config.yaml
head_dim: 64
d_mlp: 2048
norm: "rmsnorm"
rope_base: 10000.0
rope_fraction: 0.5
qk_norm: true
tie_embeddings: "early"
init_std_up: 0.029
init_std_down: 0.0
optimizer: "adamw"
beta1: 0.9
grad_clip: 1.0
doc_mask: true
train_tokens: 956400000
steps: 7378
Each number is 200 + 40 x the weight over its row's rms, rounded and kept within 0 to 999. Layers, rows and columns count from 0. The size before them is the row's rms in percent of the matrix's.

# layer 10 MLP up, 2048x512, rms 0.0703, rows 1907-1932, columns 64-127
094,146,170,203,244,173,266,256,157,258,269,193,181,256,221,215,211,215,175,253,223,141,151,191,172,220,197,196,220,228,185,240,196,181,169,201,227,188,251,285,148,226,203,179,158,250,274,192,174,155,168,232,141,135,217,124,183,172,264,171,160,172,179,254,158
103,247,182,253,146,179,260,189,209,157,242,228,200,275,192,165,177,133,171,216,232,205,186,171,216,148,167,189,162,197,211,318,130,226,213,236,194,221,189,164,239,99,165,243,190,251,197,194,165,197,164,218,273,192,190,221,160,165,265,206,267,156,168,238,163
089,181,216,205,168,261,184,253,203,246,294,139,243,174,154,201,185,186,163,254,168,173,119,174,184,254,245,184,199,219,181,163,175,162,154,196,210,239,277,227,220,225,241,273,161,251,184,258,180,200,248,247,153,203,172,274,168,174,214,258,108,219,216,260,211
101,170,225,252,112,256,180,252,174,201,197,142,186,266,175,204,230,240,215,218,159,219,177,207,270,220,195,168,61,165,279,227,248,185,252,255,232,215,145,189,127,128,153,218,122,237,188,234,207,275,225,219,191,278,262,239,95,170,194,123,159,258,238,230,201
093,204,147,238,213,196,161,240,170,237,200,143,264,116,242,220,230,144,261,194,234,134,173,151,144,168,189,203,145,171,252,242,165,184,143,220,241,292,212,228,239,149,170,212,168,174,175,178,211,223,161,151,174,248,237,235,218,209,181,147,173,139,150,156,160
099,246,202,153,182,210,277,229,193,146,247,194,290,227,221,217,223,234,233,126,152,193,226,242,212,135,187,242,167,202,184,191,222,204,198,267,179,235,173,133,159,154,251,264,178,197,130,156,248,185,144,167,207,185,195,201,211,203,275,207,264,209,167,203,210
104,165,188,179,158,250,249,187,199,194,221,137,145,195,168,212,226,242,227,210,153,145,164,229,228,137,205,197,154,141,246,168,201,215,210,167,281,178,124,259,193,198,194,236,175,205,176,226,232,200,140,226,277,169,181,178,163,205,283,161,209,205,194,192,189
108,252,205,179,272,216,205,223,155,215,179,199,183,197,174,138,249,211,212,194,196,201,160,155,200,158,209,217,152,210,268,158,210,238,209,166,201,189,195,181,256,268,192,167,195,146,220,192,234,242,188,181,189,115,274,225,120,198,203,203,177,227,125,191,227
103,224,165,180,178,223,213,266,202,169,153,206,177,124,232,151,183,146,204,249,145,195,188,269,141,176,187,239,203,146,204,165,220,132,236,192,207,169,229,246,145,235,162,135,229,292,235,112,216,267,157,158,123,210,229,236,229,201,220,259,198,184,189,227,229
097,185,198,222,185,208,197,172,187,308,203,241,184,166,203,199,124,177,229,249,187,158,222,207,181,201,165,215,136,181,231,204,197,142,164,151,249,199,225,205,170,202,142,173,203,162,142,137,248,267,199,155,196,227,151,219,223,210,214,165,188,260,138,207,180
098,260,213,173,246,229,138,274,177,134,207,192,150,210,259,138,212,191,252,146,229,183,176,151,114,211,203,244,228,133,254,271,242,230,166,221,176,222,216,167,189,185,201,207,202,135,137,211,229,217,183,86,208,225,142,197,96,172,208,213,265,194,230,136,223
088,231,248,184,159,135,207,241,169,208,219,208,230,248,182,235,129,179,128,189,143,163,192,229,139,170,224,190,187,177,249,181,218,218,271,133,142,205,165,276,210,97,157,155,184,174,169,226,203,225,212,211,183,238,207,268,198,73,280,246,219,252,213,138,161
094,202,243,225,104,267,242,157,170,290,237,125,219,217,222,181,114,150,188,182,112,190,224,127,203,219,126,180,166,250,237,301,192,247,233,190,159,188,184,206,237,199,145,239,144,246,226,191,193,215,160,215,292,176,308,235,189,246,320,218,161,165,169,208,215
091,229,211,110,250,199,179,233,167,171,214,176,157,181,257,232,225,199,167,203,206,188,79,181,192,198,231,215,111,122,254,235,256,224,170,216,237,174,247,178,206,156,227,196,145,215,174,192,248,245,231,230,177,168,251,208,151,167,238,180,222,180,181,207,223
110,224,182,159,111,228,247,210,221,110,207,135,191,214,235,190,253,229,262,214,184,176,204,254,206,148,199,178,182,166,218,194,212,227,170,221,163,275,168,274,217,209,213,253,195,235,221,201,215,169,211,225,201,121,233,156,160,185,189,167,166,114,242,267,149
096,207,237,105,188,257,228,239,149,159,228,209,221,215,178,207,221,256,176,196,229,228,179,290,243,136,200,212,126,133,213,144,166,260,195,166,275,241,166,155,227,211,196,243,162,169,212,151,199,293,152,155,197,194,108,202,195,240,191,108,235,123,197,223,196
096,221,210,246,226,251,179,161,148,146,254,187,202,218,222,147,158,181,195,177,110,252,232,197,237,176,204,211,233,212,159,204,173,193,229,128,128,242,257,187,173,147,166,182,157,258,187,165,225,180,216,174,228,190,285,174,245,199,229,208,242,273,109,310,199
090,292,182,161,252,169,154,166,207,143,189,204,167,192,253,156,220,254,190,239,231,207,176,158,162,241,156,148,177,167,292,240,195,269,221,275,174,238,237,202,195,182,230,219,189,240,208,191,212,209,215,165,171,238,185,245,164,157,201,202,220,147,154,200,199
098,191,222,206,180,254,265,268,188,179,255,165,166,179,237,213,211,192,205,278,175,190,184,182,190,230,246,143,166,212,249,179,198,269,200,276,277,267,217,160,189,144,186,233,212,212,193,224,236,212,208,185,164,211,215,242,171,187,187,190,172,226,213,149,157
096,216,279,224,131,201,230,264,222,175,195,215,254,152,171,186,205,186,226,256,271,223,217,286,160,176,242,147,104,237,151,170,221,159,233,145,178,187,177,233,172,243,168,182,219,202,140,233,213,235,231,192,113,183,212,260,198,169,226,227,270,244,126,198,285
101,175,207,179,191,240,150,211,112,270,189,192,227,259,186,230,216,207,238,193,208,111,214,191,161,182,176,189,189,259,192,189,193,175,165,214,154,238,229,216,332,178,194,288,219,169,158,240,205,212,194,179,137,178,161,226,128,225,199,160,202,175,186,131,200
105,215,190,226,222,247,228,155,136,188,172,170,149,187,195,177,222,141,218,181,195,175,200,180,142,143,213,211,174,184,197,188,119,244,229,227,214,165,153,201,191,110,244,289,231,239,233,240,239,214,190,177,70,205,196,210,231,191,214,223,240,173,214,183,157
095,132,237,158,172,184,149,244,178,277,216,240,221,267,211,188,251,172,218,187,279,182,217,260,164,190,210,234,182,159,168,233,169,208,190,233,233,164,129,206,157,253,200,219,199,152,190,199,197,179,161,161,240,192,175,154,178,160,195,212,250,121,221,230,124
095,206,257,177,256,222,187,165,129,163,189,181,192,175,188,144,171,63,234,196,219,137,207,273,220,171,213,206,108,220,203,175,190,148,236,166,204,226,201,210,249,183,176,205,197,167,182,157,211,258,118,254,120,241,152,245,229,112,229,223,204,153,218,192,184
101,265,322,139,183,246,193,198,185,212,183,178,176,235,160,227,200,161,175,195,195,227,155,201,161,188,178,148,189,206,256,226,199,193,178,174,203,169,181,214,221,160,190,203,149,142,227,175,248,227,215,243,243,252,234,234,188,204,205,150,198,290,154,211,183
096,227,169,227,194,196,150,201,133,232,141,197,208,234,214,216,243,254,167,130,182,222,175,189,230,161,233,217,161,277,264,236,214,142,275,183,289,197,260,229,226,169,207,245,212,262,179,253,237,228,175,150,160,210,195,169,226,128,197,197,203,236,191,301,230
# layer 10 MLP down (transposed), 2048x512, rms 0.0643, rows 1907-1931, columns 64-127
093,201,270,267,257,124,194,200,262,220,192,223,228,265,192,210,154,186,252,179,259,206,158,187,192,232,199,186,229,187,225,235,135,152,197,224,169,244,180,200,218,218,196,148,262,145,158,169,63,177,129,275,162,261,267,147,275,240,235,174,246,289,169,128,190
099,188,192,149,200,185,122,202,257,217,174,205,225,170,192,171,205,203,185,207,205,205,279,143,234,207,175,220,186,153,185,245,154,173,258,248,148,125,224,154,167,192,162,132,148,208,162,217,138,146,189,224,199,156,196,177,166,175,151,171,210,202,153,205,224
089,172,194,244,176,232,128,204,299,272,262,192,211,257,253,190,223,232,130,177,255,226,112,225,136,169,229,240,187,215,191,169,169,179,173,175,218,223,196,208,163,183,201,225,174,209,161,217,197,164,210,221,107,152,216,231,138,170,139,276,193,206,232,211,189
099,166,284,211,197,168,162,145,178,156,187,261,220,187,181,197,240,232,173,187,190,196,253,231,253,119,150,197,155,227,175,192,266,203,247,214,190,193,136,207,245,319,154,205,146,178,198,103,221,216,144,153,236,172,216,178,182,140,146,271,198,205,251,208,216
096,229,250,196,229,140,193,205,266,217,218,225,189,252,137,190,192,246,198,167,164,152,228,195,201,180,221,157,251,137,250,248,166,214,164,269,242,171,233,189,172,149,230,167,200,217,151,155,206,122,171,128,218,135,168,171,190,209,296,223,219,165,103,184,259
100,244,123,235,221,161,184,245,155,178,219,196,228,147,244,190,164,210,185,217,220,205,258,315,256,160,188,224,185,143,216,216,220,180,193,215,264,263,159,208,188,172,144,202,166,280,225,187,199,221,187,168,186,273,177,223,216,199,242,163,213,182,154,232,217
101,230,226,215,187,174,247,166,200,185,213,167,150,266,167,200,214,153,142,203,223,196,156,280,148,250,185,264,168,159,175,187,147,221,137,201,158,153,279,208,220,207,188,220,172,204,185,245,216,152,199,322,194,179,193,228,274,207,262,203,245,236,206,116,226
107,174,285,218,191,215,188,226,194,154,154,159,234,218,204,181,192,204,223,241,199,212,191,168,145,181,224,257,161,197,157,191,220,221,217,182,185,189,207,143,144,230,89,212,166,223,220,179,199,231,189,195,220,177,194,237,215,203,225,262,233,181,151,123,273
105,195,228,281,184,206,204,157,192,231,161,224,166,179,225,225,221,166,228,244,183,202,273,216,254,176,255,169,139,221,225,145,240,160,272,236,210,233,250,283,263,302,190,226,352,214,219,263,145,193,226,196,185,135,177,229,216,145,192,186,231,166,191,211,185
093,291,214,225,170,222,228,232,222,227,222,160,195,131,202,253,216,281,182,187,211,221,198,157,258,186,210,268,192,217,199,230,184,287,215,101,226,216,186,176,182,178,246,189,166,63,162,272,144,161,185,173,267,211,245,216,114,270,128,161,191,196,214,219,181
097,242,253,173,160,208,188,248,178,147,158,275,182,122,243,147,151,236,207,168,185,305,195,227,170,164,215,222,216,230,137,253,212,208,178,220,177,233,157,131,235,126,258,179,161,189,164,154,150,225,248,173,290,174,233,199,205,209,185,222,228,246,208,198,167
080,124,179,135,270,215,194,230,198,197,189,239,232,180,200,145,206,274,181,209,205,221,223,271,107,207,173,156,212,197,197,114,214,187,188,251,182,171,167,153,158,190,174,151,159,134,217,213,160,201,184,283,220,191,204,206,239,183,192,192,268,217,121,198,132
089,215,250,172,217,220,221,119,158,196,321,186,218,190,190,225,284,234,206,235,241,201,271,240,186,182,260,196,222,280,205,258,154,203,209,164,198,259,177,193,148,214,238,212,190,224,256,224,155,247,239,219,160,243,66,216,250,215,212,136,144,167,255,178,229
093,193,201,188,227,257,176,196,209,205,251,213,151,255,210,186,196,243,171,216,186,195,202,116,176,228,137,167,198,171,159,232,229,230,189,229,193,229,170,169,263,237,208,243,152,209,222,176,74,194,232,163,209,201,239,218,182,137,187,224,201,228,193,160,204
110,217,159,168,128,216,168,275,287,131,154,181,197,210,118,191,189,196,206,245,248,203,185,214,188,199,157,197,133,170,173,250,231,206,198,254,105,227,196,228,259,196,136,156,159,168,129,153,204,136,194,157,150,143,152,161,278,192,218,221,250,149,281,249,252
098,242,201,144,220,222,202,222,252,214,210,220,183,158,209,215,218,202,163,259,173,245,87,207,232,211,199,156,269,204,195,161,208,212,199,171,172,229,263,192,182,188,215,201,248,228,275,163,227,212,203,161,160,202,223,182,268,224,195,176,181,196,179,202,185
090,163,240,160,158,252,191,225,196,139,236,271,183,218,287,264,212,99,168,221,159,193,242,147,239,285,278,229,174,184,180,183,90,150,223,232,194,233,216,174,214,139,205,192,133,143,228,210,141,134,185,280,227,198,152,184,167,146,223,195,118,178,141,233,238
090,273,196,180,276,204,182,206,216,208,140,245,230,181,278,185,284,244,152,184,180,152,176,202,227,198,140,216,234,125,193,206,190,300,211,238,228,275,243,201,143,266,220,166,201,225,178,222,210,217,183,124,183,237,229,216,176,291,205,171,260,219,197,212,187
094,221,228,65,173,182,206,233,236,226,199,200,222,209,241,201,142,203,207,214,121,256,171,206,212,223,204,225,224,77,136,156,156,144,136,162,166,191,126,149,247,229,192,171,261,268,226,263,192,229,199,189,191,169,209,183,273,142,199,177,194,188,253,174,246
095,236,199,178,228,181,108,157,186,203,170,143,200,243,196,294,164,235,196,256,191,219,160,215,224,242,215,284,238,200,152,212,235,214,299,178,119,191,165,162,245,202,190,225,232,214,168,257,218,214,155,245,236,153,172,254,159,238,135,140,301,187,231,170,160
102,205,218,191,209,165,213,147,212,166,182,207,195,247,195,237,158,262,234,150,236,293,246,173,189,194,222,261,213,190,175,230,171,223,249,227,165,187,198,254,230,220,141,187,182,266,170,257,197,206,227,210,173,134,173,175,192,261,186,188,158,274,162,210,227
106,128,111,262,200,187,200,241,271,190,163,255,176,163,261,203,186,192,187,163,227,232,162,218,225,252,223,252,240,218,175,228,246,212,271,123,166,167,155,209,261,189,175,199,142,211,165,249,218,252,176,160,230,260,258,201,212,281,260,248,225,196,203,179,144
091,195,280,125,189,252,164,221,230,199,172,217,143,199,155,261,264,144,204,263,136,231,221,194,219,195,239,159,229,140,168,223,150,208,244,217,231,230,161,170,187,192,193,184,175,195,196,199,221,248,272,232,158,265,212,284,258,233,251,166,166,285,198,250,169
103,209,185,220,271,199,190,169,220,188,250,188,212,274,152,232,198,226,204,227,202,252,206,271,272,149,133,197,217,167,152,219,189,152,205,212,166,208,160,264,213,216,162,218,215,137,215,212,250,226,250,217,262,177,255,177,268,222,182,207,116,125,197,189,200
099,204,265,236,148,294,165,193,172,193,144,180,221,143,257,230,195,161,207,192,186,212,187,186,156,159,204,228,238,199,204,191,137,151,250,202,241,218,162,203,219,196,227,160,248,256,133,174,255,260,243,198,199,189,198,254,233,166,242,155,192,222,133,160,123